config = dict(
    num_hidden_layers=14,
    hidden_size=96,
    num_attention_heads=3,
    num_key_value_heads=1,
    head_dim=32,
    intermediate_size=384,
    vocab_size=8192,
    hidden_act='tanh_gelu',
    norm='layernorm',
    norm_place='pre',
    norm_eps=1e-05,
    positions='learned+rope',
    rope_theta=500000.0,
    rope_fraction=0.75,
    qk_norm=False,
    attn_scale=0.177,
    bias='all',
    tie_word_embeddings=True,
    parallel_block=False,
    init='uniform',
    init_std_qkv=0.051,
    init_std_o=0.0,
    init_std_up=0.051,
    init_std_down=0.0,
    optimizer='soap_variant',
    learning_rate=0.00676,
    beta1=0.95,
    beta2=0.95,
    weight_decay=0.034,
    lr_head=0.0137,
    max_grad_norm=2.0,
    warmup_steps=200,
    schedule='wsd',
    decay_fraction=1.0,
    decay_shape='linear',
    final_lr_fraction=0.1,
    batch_tokens=32768,
    max_seq_len=1024,
    doc_mask=False,
    train_tokens=125700000,
    max_steps=3837,
    dataset='wikipedia_en',
)
Each number is 500 + 40 x the weight over its row's rms, rounded and kept within 0 to 999. Layers, rows and columns count from 0. Numbers have three digits each. The size before them is the row's rms in percent of the matrix's.

# up: layer 4 MLP up, 384x96, rms 0.225, rows 223-254, columns 0-95
# down: layer 4 MLP down (transposed), 384x96, rms 0.192, rows 223-254, columns 0-95
up223 100:513479465465507480529480485588521487465520492536501452512518456386543521484435543476532515533630462516505516441447493499493509486393522490520540505477548523488476470421444510421465485424501524504485489486496505516504563553505515441495529425500520447468511526530441533489503460444556547533
down223 095:518536535562545481564513559445567513461504566512509541526505591517464532552477488504463470502486472536559591540511513434456498498522467535489544449453500547468462444494445569448461573498536498540483433516461551552510495517464492526481482516476432488535489540483542430494585484513480533568
up224 081:545470594458448479558512465463515538455531498528456585565512418476498469456584500525515467452498527497495435493516467477449497458544515512541506448459487511399555463490456553496502578543507519466485441491569411470447494492519522486550500460543542485486476546496484521538520522477518540562
down224 078:507508494483522497497459525548483562492460506525528440478509557544524519483462560476498484474501575514540508484442521450537513526428588483473455494511499469522432509493558477459568497476332494533552596525466535520457511519446491476531548475538478503562495476482509504523480409526499508444
up225 103:526488549411455457518509522481528541563504395466496487507415496511502470544595548500480525550447468469493532456490447457505461505548489538538511526454471501448465474475481517493452543511484573480502516548468491505530467580440449507571589507489475495459530500501499520474531449580512575550
down225 099:515489542524526428490519517455453467541524539469492450471516470573498460482467567473577491474451461472486484475519521604591458489518495539437529559445525477514524517554470554562521557528568513493457466574475542457513513528523531505542470498430472407509520525482484533467432460462500454475
up226 096:504473492544475485513550427495495467462482509502533563434425493492505432615469548436526490466418450493466508478528472564506571548501455506456505604547507479501525428603521501527505474475484516496448514525587506512549547446519511462519527514465522517476562460507525485510472449484489487524
down226 106:501481532515440457474520428604516530411435525510488477471555507441505470493511540547462389462545534528499492430479474448531505490504490529503476535498456475428494462488547528550440468492460532512548454479554486522443489457579532431510506468488484523511507548450506525450508451507502561579
up227 104:437513516463458503511512514474450514448440467596554567486434514514497521472490455451531545502560541552487441528494482547595499453550516535464544484551409545527592510529455507488527518505527476477468557521492507459508454459415517521551470542476495520507507498475471484521500502439523577575
down227 113:505500461528425452432592535471459517500511491508556484503484486533494493584518520455496556505469478482521524544454416486542463534476500482474472550449539530518495507498459448442467541466566517471548474542505413455441427500506498395548542462542524463460499488458501448498485499524602513476
up228 077:503598522510478458499499549453469479479504500471434541531518459531406485535456467550538500531505478481475425574494551474433499483488470603480530504491514464521493449484525472448490445465525563603501533476514522530451411493452488543508476504513544516457492517565459555497498525511420548535
down228 080:464436485553469507512464451521476552538480529502499541459502485504557524428462475460489454467482547540511559429472454500515552569492441503531483472557497541524489482495552530547478543486326513498444472528537549441502526448491453537434503517517495509566457480500500507495473535493553457553
up229 112:477470513555512594522548507427535463475503476498508537478531492492408438447566517460488494505474481473500532445544410498499496492518514583531513480484502527526464579517483464519474436560478495490431549492528510540521479493574613536470531491494517466476477516574535553541510451462424454485
down229 085:501498588444503485436586533467442535445513441527424491492444440522548472481432470527463505411547449453459494500520507558528457502536444444466461519483504480502478442470447434534534526549459480449509564459580420497505498438510507468500503470508491511486542515478500517455499432463490498511
up230 108:507520515481454506520512573528456519513550458446487517416449483517457428433503499449499563513431491501519517476524411559514398550476508583488482582516556552553502580573446479494510588516472507524517547522461474520503489520526447487578459501513467498494497466514495485489559497532519505519
down230 112:554499576550527446480475467504526442471478510509506482482551537481543506461513464526515508517541468497566474549493512517386470523482548492535440487479546448491535492462424521559556479550534491482474479541471515496582592499528488433501440439489487579580527464498454470474451461460521552552
up231 089:494502523439486595455546532465475491507525527463491458534555530539457498489566560487558476523542510478455483486460479481464527429505526540478490480537404475502484541481509446551439458553563534482541524534538461474493529498522492475533464578453522518480429488523459474537568462549374462483
down231 095:499501482517488424537450503525484467506493437467522520500456431559503471448434382503461477489504536499504497493527559499467499542551496463564510530482542518453507474496444541502499538440434462462362508500476574502506498506493495442519502498452428500527541561431560499484517450519543554454
up232 102:529489519513486499480551532450525547534480503509479503510486485451592494537476516439440511486472500506506523499552522482521560508565412517436504541397584523462592439500511497498475471556480488538592459536460502531553519510493425555442541483498515541487467500551513451488508490475554424438
down232 087:460556519474504477580414498443484505473504467553519524468489484503562492567467493515537462596481482478458541570510514463600485489478563464501451499553490455533488491524463487474492422501460479452507518459516473511532533484471556494528489498543543436522591541573532495493531485522511376491
up233 107:469533477492436494563435463456461502512543484533513459543576457514564535451492501486449504491458563481463554528545376547506465555442481522450525495527474539563570519464455498536517454521479537485482510525484546525525480484553523482450579464496540534451478467483488508591552546457514538536
down233 112:527528505511446491482549490454489428486443547531469542503465515536484492580491503498558555473458520537523480561575556479519456546465570507457568500492489530522436558462420556540477485477495481498495517501483460545495494443411581474519460532553445556471430467461447515556532514474468463462
up234 092:533543510571556514473532494502516512551538470467496525451517444485455479509511483565556417520465430496462590544501547513532500509517527560478446464404474480489497469443550454488470524451551562445482485541575464518473486473493532470519567452484431459496521490517489541488391520541462489463
down234 093:458456485492504508520495541543516529508530467478493583455561483469493587519546470490534468464489493491540476401510516489442514502534491443560487481492478520493477490545476522461498461471378544427551483564496485532478434583522475520547506564471536501526595518468415486435540532462534506504
up235 096:502550471467545550515545556443532527533480504497545502454521447480492559492575411471481529516466554605482411532514520444519487522495480531549447469537413458504517509507465496491562531523518503433524478486466505480440574529482526415528539501540431460562502474546453463514511497458476458513
down235 093:437449509526445456515474516530484472475523451450476535502542570513491546474455519562495462525542465476464562511524427505503469512448557424471509486534557563520497455512563509423554468477479596544504561525501544553494563536526518585496485471507550550534455514429482533480527457502473531556
up236 093:513395405543481485535502528508439420519461542458525487457460560578504525509487521452443547470479489502518461459501557527528458454554545568532534537429497441580542459528563521490547436432521458482558464512491502501454478513504496510451541465534492456482472541503466503491546538459481499482
down236 092:472448485528490442499539437545530461466431509544426483516536482481513547596419465475489466566443510515448477523444427438502522474495488507527442479543471504528452506455558568512491552521428511473514491475433512547466508453495475489569491511523467512514495490511445379455518456540520515496
up237 091:506459508526487532498553478544563501457477576469524463492489375560483433555455519447531537485544483544437465464494489545456426530537482473576490508516511457516520489516477528454558506484567502500542475560430455533475495530494513412567518481524499453503433518497522497472479565554546555489
down237 084:504523551516474536498537534507455399459481486518476465480543449500513503439495559639547506461534522491555540512492428496436465546477486454488450513511502454469493462590525498481623506508525428472502491491425535549434489561491512428529503527539482476500564496528499498514481504510491510483
up238 103:504639517477515471468510424485573498471465503499490504520503451510474515510509495507520489545523513475491458368447480532478389512557507528389530574470527520501536499505492442561539511465510436412500511444519513515497516562509510511570501487511511519487499479503447514509520490509526420495
down238 108:541466541543449460550529510550602514439496515510588515485513545569523531543516518472510485420522479561489494484512487547476514488454527558484484489563510491473431458500509514466472477465466542475479534459560480501470471459531469423501524450549499529543510407490548508489584510456519406427
up239 084:541503546508556564541526568479455517539474547466490495500481475530545514523436565478533464424487572510507508552450461512459541400408476582499558516487464490503514386463501464528521548511530464433485490455483491540553492543503511500462503468467494577481513529481516526469509500462432558526
down239 089:537475532518482493483567537569545546497461509456478530512547463589558484515490580480491567506458550528541516505492497487511586530503540420524460551506477434515522515490529534579537469417472527508476483499527529515462474494495436593463578551591493504564459508542495468517515531474454486523
up240 100:508516507498531436503516520474419494523460491476539454466474537524519530470527428516404511497534450490557535416470481570586497509519470487489546482502494401535432489537491541481562561459546502558467440496519559458455507452499520524457475448527521520458474452429512513557507524440431507482
down240 112:482490477562520527463492537531475532509396476505472432572513445543518451480466491482521445495486471468435534475476447507475506552466520402514411470537501497536432509552452539468514547474518562467480465546499492416474495465555560482598451527425529441476531513481512489515454500522511511530
up241 095:588536487469460456452569503396545450510501530454442492492448462516514474567472412507521494444472489442519434505453568453515560569494467470550475589550559514556510497522446507501482490464530469489447551507509495499523486550542479474506459499527535454494595504499498531453514468499498501540
down241 104:464516547485508521468486485490445559500474500502528528590579503519479510443501523508514462453466422502548464430453457444498521564560467453471486468482542476522498502502501485527457431527482564507493560508475450445537466484548556526487394478540500606547549469545515487545522468486478558566
up242 108:497565540524450579488620435407503484565498495471518490474494513518573490534509521529484512550440489493532501492513467557510470479420451501470456488454496476510518434483526471436439479522497522493523578563503495533550447538504552499526558487458486524467451464524509497481531553536437473592
down242 124:505437515440475515432493479492588514544443373475391481450588476456492515519515507489441489449438528519573502491537464513458513558476506479527418558504541472440512461502514477466481461447512508583507570455467507488519459486457482499519499521526491522462501502452500485491523446530455492482
up243 109:559527508422502550510474460481465437523540430564508500467484459446602503480506560467517531568528522407521458448497530528566495458560565520511473467511529393478499492510497552533475469494495530531523459564488485573515494406507541492522495475526488496464415492478456486533516505491494475447
down243 092:479512490462533538495399505512529484482555555464484457424473455511538541508486489503553561440452485559468495520532519494460539560467484478516450547496515472478493472469558506548487400546591551486471475498533533545527527569566490572458429504468427491515485473474574465492559527514536466480
up244 104:563574546508509493417446517554544508557423521521412499465457494441489511482475526488507519475519537511557484475545446490504509449471446487521462534483478436576486536486497491511544542537561490453530499463524489559476493520476522446440475543424497499496366512514506523587536505483511445533
down244 110:522472506432423492501444505459549548469483500453508490547464488454541551529479547538491509531448504499560503376536481499487478462510479487506480569436477412539472491531540532458472515499565602434508535515551500407435516516468524485443510466552505451493558488540465471438505516521504502499
up245 111:476518525450499513543529382452521521589488478504494446549533466467514535539446437501542460508548460488560480481508491554519489519440463460527530495479491509540430476505430489527531516491564502514477531418499484569408503501472535484508401479519520514465558483524410483493487478425456532539
down245 123:510545607479552462566521465561508495524493535521516496455496517426495464517472511549442461492454479514530505575596527516542503483557461538503519503521558551515464537498458509535552529492501456478485559478521471553412505457473571540567540472485540450485529447506431553437449520542478496537
up246 097:535519461530527489545520483503515538490492499573487580557532505476532498439483442483470497555554470489483432451482582505466498523455508526509515464458471480494558488525487363443540461485502561465565431515469459517457578497525518511470480471497536450473555499557390489505525517431524493519
down246 096:467503478466493458526501505439502528492434487487517467545445490511488461487497458492560470559429387540484571511494412494523447543544598450491448516478524457497560533488572475542482520449457517547492491618492524472510486507453483503492546541498542488500466546491509458567503535449541533547
up247 098:430469516490508521445509450498462553492474557532423508534502470585478486410487496489461463496459437518559523491570441459488476519522572509526548537460473482493551510517419489489475584531537566511558542478533500476514488498485485427451496476507480410460489504476449470522535562551530421472
down247 102:441439495532443546508475502520511492519475523544489423553508537567551524494500460524517464511514443483517516513415533522464503500512547463472520492546486499494460491526494535541470530491502477622513497563518480625502462573477543473558454521481462542419525578416477485484534432502483482463
up248 101:560410431472516504537447525522425512478492550516497490508443428477502467496415486562545492462494498488570415598499526533547522489504516531514503505469453509503592484468498451532460513499515573533508452540516545472482503491522458484581511432528472509442526507476574475563567506529474506488
down248 096:508579561501533511508512491493471556523448523535485445529511445508556549487482494498529509531513500523514473532497585569521527486510476452555438415500463513509487513485595458441558478530580531488485506533551492545562529481538478405592542441507513483465551448491534536465511560531535487443
up249 113:479528545480458484524574559459500442605480478457492543508522483524466473478567479522512523529483435506480479531470511461480507506537491519553547541532533472495526458448508492501606518485464526491563494569514479470548499549456478529502544530487502478430358440448537526526532497555479426540
down249 124:511475543486449454477481470454483533464474458475482527499424517493476490423557532535467574563501453493459531462524557578480462519477480462485484553436552479474574462556565474458573512489523519466473535548521549478532615493511495572499544433480467511460497526463533498440463444470469486480
up250 086:564470471448541478604513494516523490598572528519531570491540529488531486473525470513532519517559489536510540414455466477478604510514494506471485483459491470444520566467471516472561540495432537402514460508508472446484444503549435491440537528507472491498530507534455485566560514519480512506
down250 078:442502495491490486525483465515445469448496507463509490566465490530469467541459486463511443437480570498480510578508526517497485555526461486559533480551532523500446425483514482536514453449315442486529556461470504532544465469528551519515450497547543534488459442488532430490479504460524508492
up251 085:538426468513445554452461506471526509520476602467528535461483530515491534525560542537508477511510551489535397437533514472476471469426502506554576521485469500497514453531556493499494544476497559548490497520514481513594438524433505507483538457462464432491526531563505462507482488534414585497
down251 085:456550539471486501527435523496491572527561490606493511519553528515595512486432534488524449509516469486501556513505491456476480492472563428547431486525532494503539513511488509452489449531402548467479598498430525554497497522562489560491509473478546498520539487470569501542548506526559445528
up252 112:495417516564513508514451491475457472493587455536490454453565490476454504516517499392518496465516492475483596445511454509475491489547557545498516528509467508542478514470401497513511455515481464540464584471518551452509550491461558539450506532424538522485499532571425498534539463516521556519
down252 101:535543532471510499482531496459434437540469512502504528509581496502483523517442462477519472461512498578543438495457503516492429527425479484594493479475507505541539451466447530482553491572520490465393507524473522547490509477503521485498513491477513461557591500543477545489548387465406509473
up253 087:510505467457474499471435471518515520447526536509468504493449483498548459508489454533448474506479488555451502514504470551454505468547448428522454537517545458528451525475487434538495541550582533490472412493535497462557475523495429524486439578569584518508498401470474468518505564502591474473
down253 097:426504475453538536495450538446457496434408465450492440459473489472466476546484532515509488496475463471495549503503489435456572529534539496536477555485537552543547524575512595558518467408464466519494561462512531519452456518477536533554566473520512502437488559482492534464475543441493522509
up254 100:505475497533454512512555435462521479505546557471448545554552505538442491534563490544510508512520453571448522515489541513570470565443489445531494478511489406459463520506534507504554468531488519469402513489537485485544493456563525575480490505505449444427501479453505525532443547479424484423
down254 110:507500422582488528493515466463529480493505535410526508452493485567522532525518522491504474477489454547551544504531520518518553524515564494534536500423542459505542579489531511536536547466516491492442441482556492480506498531528534586525610478573453483505489507560484460523476494518576451396